config = dict(
    hidden_size=512,
    num_attention_heads=8,
    head_dim=64,
    intermediate_size=2048,
    hidden_act='gelu',
    norm_place='pre',
    qk_norm=False,
    init='normal',
    init_std_up=0.0276,
    weight_decay=0.1,
    lr_head=0.00732,
    max_grad_norm=2.0,
)
Each number is 128 + 24 x the weight over the matrix's rms, rounded and kept within 0 to 255. Layers, rows and columns count from 0. Numbers have three digits each.

# layer 3 MLP up, 2048x512, rms 0.0704, rows 1125-1174, columns 384-447
144132107156073132157061170109113071142111135126114112124127154114156148101118128108120200105135180135127144138165076114103108126083123127075159074139086166115150138156140118089159112102099138
157121110133166115106059127109125108105097129140137119136151132102052069121136127137154110121092128109137096110106090118131117146141132139107151093103154111164105122130117114122145166088178119
099131120122124184167131145085138117115124165124152125133161105131114141151174135136132130106099132133147103143104081092170130130154113099128142135123112121088131148070139134151153104123164137
149116113156113129147183113073114134110121185166123140112127128149091150142149090145148108130137141110102131127116100137074140114087145157108101145125109081121110113158129127142118102125124119
083133140117173122102110112104165120125131117131106082142125134145129146167121102127117121136146127136160127157123162118126107102093129175161097116148153127104129127117113113143137109106121100
116169115142134166127173168154135130104138077099175101087131137142152158127138085106124126133128108130069136144100134133115100172174167107139112128111140169145147136127123158148107116097148122
127151126128123144118121126185167132113157116084146120131122101101152136089090137161088180165127154133142132152113140141161122149136108155160099153085128140136145115137175081142143110123104128
146111134146170143094104123147112131162143115076133137116123094130127143144091128061127134143103142095079168147147135110142140115107123066135111123142164127142159120157141085175128126089160097
147131115135155144154103186157116156105155116105131116137141097146136119111124090183166147123133130088142144139105133134130143096131130160144112076132154135099085105148144060130168144097153103
139149111102122131144117146117115153122145132133136121156107085129116141116173157134133192154100106142136161113151169165165124122121164130133117127134150071129139130131132093177125146094094144
163123152150146134126125130132148088112105128174111130165136134160118087101116097109178152136179110164133142109073096101089123117125145167153136116128130135152143147125161113125123126147147143
104123124112097141108097170122102139122133105102164112124131119137142132136110113156133112175165115123120124118151120114122150128147162127123132118107149146125099110145091157128118130122113110
087146165125117101129130127164070102139101102138108137083168132124104106122125122118110105106108125127122155087161130105139182118135091136129111163124124102203113114136113139052145128115139131
127136123105133135076121144127113139143157087091147165128185131138137110169149115129111136167120138124132147125147137127135171138138121159099135113108127131109123111170106124169141140098144129
131142117118133117108168110145136091147159114119095161142162100147169148157177108138144144135100154135129125107133098152116132115119084087090170154118171086087117142111117155144109116144111134
149175091104112117138122139129143152132119137125165091176116091106149117106115102124140119134150127145095122109120185107141128149156130116172131159141166133126116077119114160133114111112091150
157112107152150149107176119167158110090136109106102131116127142164158168108117163137160088118123139100066099103159105115132137122117169135157184161158153085161148119134147103080145133108108081
120106087119118137150116110141107125108109133058117134129133117166135121140129100117127114161151111115141156123080159124180167154146097126123097181104121171096154107101103159114121143161114161
155115126084115180157105130184112113155163166110140158123075189114125139067123108112079139129113152129127145145130120175090151156128145103137153101114126141136122145134153123113141095136092165
102150118121091146111144141142132116141154174142166066126105133093125114129108134138115139111099103156100134107136151104137104125138064114119111133127160134114152118137116124154076175117129059
125144157145104091132085151139147180142065120087131133169099151127150088093171122103162138123106112168140145108141130150151165122112102120154116123173124129072181119086135110077072142083173070
112114132135160143150097122143102184125098069180083119100095135133134146125105121124107130153128139107102103146145109150134076153157157134126116113126175114117092092118133149151135131143136139
105136142129157123150135127152112100089091151143097106086073104096121138167133138102077120123136164134107119120140143141178110134145181156144123138140140151088136145148083118130108142111097135
114108100136164142124147130116109117124143115119112105115116152136143156101147142145145156152142096120152120108149093129114126176135127137123148158112140128147157127100137106132122111129122131
121119137104129138117133150146123126112145141110167151131133155148116126090135097152120111097139128124104151158136121122108134113142160119111118135123168073127147156142097149160119120145104136
119144086144119147077115141126092127134140079124118125145109126104117178125135108116155142139128115140122159099098085101170130124119099115153121087099132137141161163134125088112149158133071121
109105141106070169133122127140128095139093094137118091125129106125145136115146110112111169076107088140102141154138120105074139134137155093147148141144138121101134072107085133158143120084126146
113121116151141135083148157168147091158147164113116121159108141123141143083147090104136153184124153112162102144145147145118191131090169129132134176105134147128118143090136121132112153096119109
155133124115136145098176147122181134148123113149076144139157140107141137083150148128140155118103178145110116089102133165114086120096104129124111132128148117146134096104131119084107198143094099
097097136161140115111161159112129112170152134106122096073131105152093074153112132150162120172140120118093122132145131101118128122108120106124141109147128141146187140129156100100166126108104106
123172179123100135118152137140127109156116133152162143097139100147128145124148121153142123130126107131149141143091114116136148117084104115183073119139138158082094113079108082081111136120143160
122127134142128123154083119094120128108150094135131101106090119169127121103110112144089113127143156112136121163137109148171162097190136135094139100112135118085107134177083122136158085175155160
151140087149125185141147101110133127109122151122146128164121117119151109113166139118087134150114105140175108106132151111104143159118134119118099061164119181134105134157090145136122140139173152
153095179133076097150130136103140127120140152154107148143155147151120130120096171149125150141122143118146104153149121156154127116102112150156129146097129114105123135093139098086121138159102134
106138083137138148119128088162122086123149129130129117180130130138116116102133145136136128125144115099141113122153145114096137128111076119106114119150148141124166160113076139108143124131072129
143107151156103138093112131108115185131098142133155125118133123147157136091111135120141103129156122154142110118096114185159092142113096131134121138139161087153130128160186135098094114140150126
113114105100102085159161140137115185167127127148119099146096115105115147119093146062128175165109136114116128105108117153097166148159110131115104134147114162134149139101138052078148182179105128
145151126176129123112129123162132173131099110105124158112142120141136150134096161074123112156147101133118139166153139122156087161117128130069126148158135143114150121092096129146140099105148109
145090104119133117171086154166132116108132172134141124145096084116143147120145123151129158122131101116151133070190109140141107114132102133106171190136165105132158119108122096117154120151103098
132150139144081102145104163154143077094137133109088123093133117138138097114130140113150153111140160105132128109146075122143118109154142101130111158139067106081061129089132115104095080075116140
153091146144129090131161157144146147124151101150127087131109150140102123112092119110103128133124105085141121130135124170166136127119114129133122170149130118173156116150128128102098134125080150
110138093125159145158139118063156129137079141153145133114122123144096138146136135111151142100152172090143128145141109104110137121114109116131154108160087128117133178107134172131123106150138152
078174122124153160151121146116116148156159102141125101126126152133105104120142123123131141140115141102151134105121127109131161132144147145103116119132173180128152126169105144074142116167095119
161110179103107128138129078152125104077150141114112129131137131130119150134138108133142138134106170132128171132087161137144136149154128112132114178136146130214144089156132201131121112174164107
081108093125114131087148122149086147147150142126185157168121149118153130089113134147120123145099154112088123116125155134179159133121117095104152088104151090122159122149143105135134099093168136
130096152130111157142141163151131109134155121129174097148113129134211158098165119125122138101127098152088136061131139116140126117132152112138112130112179138101135138134107093145126099117138144
104135129136131144146114125113140135124125069128139139131148102131067158156106155142126098141154104125074110155142130095165116117114115132133182133116142136129126162120129129116102147095144105
102116126128143129144135141171146122177135116118109128104147143127136137146175117122115112090116127111147105090125096124108147132131132121095106075109137145091158149120168144128124136151168184
117104128123093123168145096145121148142103100147131121145147111109164136164097118128127124109151112112135137121150116106154091150157126149125124148085126153111151121085121092072158111106137080
152127113144141151111124166118174166155095117121076103117135093148121101126106128127150151113126119145125144136118142105104140145115098148144115120120141121131127211103098133101109090134091130
# layer 3 MLP down (transposed), 2048x512, rms 0.0645, rows 1125-1174, columns 384-447
123128124128125087130118088101152108154131128138103153142116117177075148135115122088185148123135129125117122161083146129154122107145133073126222136144159125117146161131116137150113141122087110
097136124158106136142140197173140123147102124117116112149124157139113104132131117094106130112137096106118161105121111084151088107137101086146128125099135147140157118140100135104148137111086144
136131083118110140128133117141083140157122133102154157085147200163133154123130135150142126140142107122130162127150182120126123174186135134133143118114160153113120068094113145114109106131141127
127135164128129177107150098135139122161138167137106132114126090140111170104141165120133124082085131076156129129172142137128108146107087137146137139147151156116121111134119151115186133117155156
143129094150123088118097117156106139136093148154146169114122162113139116109123106106133147169114149153147132130156122122134090121165100101124116106166140133136100135110119143126125118120155124
145091147108178096133107138146103149182135098135128105133165108128108133188139149138139138095133144123124125104150138150095134146143091134134128134101103104132133147081163113093106096137126151
119105116141148158149087133095122146127173102117121165132146119135163149143189141109180102122113139088160121100154137088100152117103155103088141162162113166140107134124127164133143104126134110
123134231117141159166147127120138146134122134138154156100178111098138169179124144116094121149083145115123127153093131136112117130130123117146131138132106153113078111077111194162119158111143147
122156173101153126125143133111058134191125152166101123107105117128126158082135092075143139151116113149118115113126109088136114160118168122167127155131154078146159117114119185102128165158170169
092126129149127124141100140127137105133111065123136138154143125121117123130132132113115130155099132123129159164121100117163143130108133115138189165120108138108119127143148076120110081177154107
130159119126118160106113121142129099097155111138169144122124132126100120123088149171110174131069144124138100130133125086136120127107111113070085094123151156136114105131139113144156096127105124
160119146102131123170136120129113093122098115147123102125114140125120144146141124138110141152151104145147125174110099131134139158135112161194134100160142121181111136124143089084154165123101126
167136141119108125119098121106121132147107114148135146158129133149137133157120141114149127194155134139153128160149113135137088151134122097114181130150116130103104091112127141146122124156168092
106140127139151158131150159184130112123162079076128162122098176104128118149144108123127092129114135138124144131144114129130135102133092121141083076134102114164142132156139150168143129084113138
149090134087132052132118129153155092175108138144063107149147103143147130078146075101126114112123093137118131155163156102124112133105163100114112131115090112162105112150140112125126142129108114
145125119113133127106170127124109176119132131159132135097128135114120130083088082147125120153170117148129140095065131105116161098128138122135145182141141121100125110119097142127131163077132109
140093134089087181094115181121121097188105133135148112149172149144132130136143147127119135126115154143129126109128136136096136111097136151133111098094166129119129147119133158100122142104095107
128136123161132122129150081107148137093076134104085122118128091116134102153151130129108137123086086090113128156181136106175145168106173120133128139117136137128149143097164135180113078143125092
107137103120159113120172152112081151123083120088081106098116120141097129134098119134137105118126137147082146086120121103133126122104135159169121142142160138093113090073138150125110101110164057
139140131116158122156111123055122139113121127118121132161144147090115114171126090105131127133144063135103117162163128131141122112096155136110098163147094121134154113143099129108125114157115090
093175112123130134107122140142161144121132165115162115162124128115120151129126149131111121094137125178073101113143175102149110075136135127123122122148091107115091121114102186168118162118081165
136173141101103097164112121129148108127167139115145140180182132149098164120116110118135115133117189148144150141113131098103162119136127099141117175119108078097098122120138204147135100079091159
153134105091171146148118114145158144142083133144117111139156149128128129119100140160160134143134108109104123133098155138115117116135095120157119114118130113142143108151120140156193114152147140
136120126115138143126125146171123165156125134152120146119145097113140136096118168175094100129126126149157149139135154127160148160115108125116145133162119129122094143170136131123140139085132123
150118155122141175163142164136116136158077101135143151121139163108149129113165124090152106106155131098133109110176162126086121086103112105103133141162081150104162160122089117140120113123158102
124134139108133155104097133167126150101083128109146121133135118106115138145110120131145118119125153160146126182123157177124188118163103123162120137146124090158087129089136143131114134158133135
095136120127139126107141136117126154143165123103134148123127122131137103142065117122135121130121139108151125160123133149148163155136106112081117086122102136143148101122103096131076094126121087
161125120138143109095087139133142099111167138129118136121130088179171147129152116173105111061082101106115108095126116109133112150057123136127173119105135134124169111147113122116106117147142126
079138123089153110130112106113150149122103127102089136092123079142156106098125104171137140133109153080177113126133120125102110091122123120110135111083075146091130143139142147141087134127167136
123142140163098096127115151172074111123135142104122144084183165126117085119106088108102172116146144108134154135100151122132115112137128132168128100166092085166131132118094159114134115145114128
152116124143154139128129165118124119132125131149176132095108111113148138116135119097097112144134091118130159123130103105183142117096116114152122118152105171157134146134144130080151162144130139
120137080151130096158166175112100129114136148152112124039130135153127084124104183139185085115145084077090120057115160113120110121128145105092093085151182130122167128118099148152129164117116165
151163132125173133113119135175114126120130118119123116143172135125136136124150129159096124148176155173127134113144163134111156130155098084140101124141106072109107135143144146144101166131143136
130130138156115102167135153153124154125068128136085111150131124103127175100133128139127171116134104119119144157157151124100182128098111125139102124166104121132115116146102175133151143119078093
130155147112136096120129122141135113124121145145109136106150115102117136105172116136104117132110130132106129152133141086140144124125129186120138127087102112116134137109189145159169112133128146
079182158138161128112112112144152115129143140120156110098146144166142126106130137108162155134126141144145094125137182112119136134163156099099118106100106140129114160118112122129103136118128055
144146140136128151140109119085132116116152137156128099155130145150125137130119117134129127133085153117121138140111135145137143158156078172187116125160105142087064116130130172143129141098100145
119108123134126087145129120129106132114091151158135096115124107124135111147134145187157150107143131120121091127133119077118121068180113160146140136119126105139133126148147135123108164103155133
120115127097120117105098128121125105126142091104122177134165150150184132133142152152105129108087102130136152164138156090126109140139123132167123077069108071155119165115153181093116159141155143
070086124108105150132153153072123140126182142152115164167212148117133134141133143101127098155133103126125124153120140154139153102161100124117107099106114164103158151097171113153101068102130112
113114124124160161087143133167116159113148126125121135148149149132102088148115125140123193088136116137106155101116132156130151131107099104135159123125131170130154094111116134158089160139111129
161111154125125143083066122131090119150181125101139134139112145100127112112143156148134146186151194094112128136131123171129138081110129135118094167116147067189126129148159100182170151134127101
134111156133130083146114114110145121141119102080133156120166059204209107134141114193146129072091124153125132165099140135163173106106127118168117153161139128123103162150142087107143107109131157
121145066134175109108117168133113124140133134123157148129077147153145148136125130112124111160093139136156097117159125153116131142162119127121166105108136135059106132139157096168140122147114142
135165144130087113112113159078145118128107116166054118136119127095117145128141099121106098116114143187102130136091144097110154120105160132139138136131127153168080100130098124122151140125106143
124138133129103114152126144165123114160122123139109153176139115126088143154102164127159125155160153118099101126109116094104130102137119128167120083194123117116106153130101151146111159132133143
131173081168171130104128146141157134106149155064123105092129172146154104161097088126146106119131111137109149152092116175116128123124104115153103130094133109123138073124130118104128109113112081
112153140121079134129151153132139133103105117155111130135120106130132142122095124145125120143149176152122110117120145126155129158147123124135116146136102121156112132139101148129121096114129118
132118140085182130099119179150142093135140149120145111125105131131135140132162179125098094146125118110122128108105151154055127104114140162129124124143142157089111121139111149110098109189114134
119130118117121126139138142129135129115112101152118125126168169123119110142085145171120176107139124073132108128107129122076170123161156119153149126114119128175130124122140124083133123126111145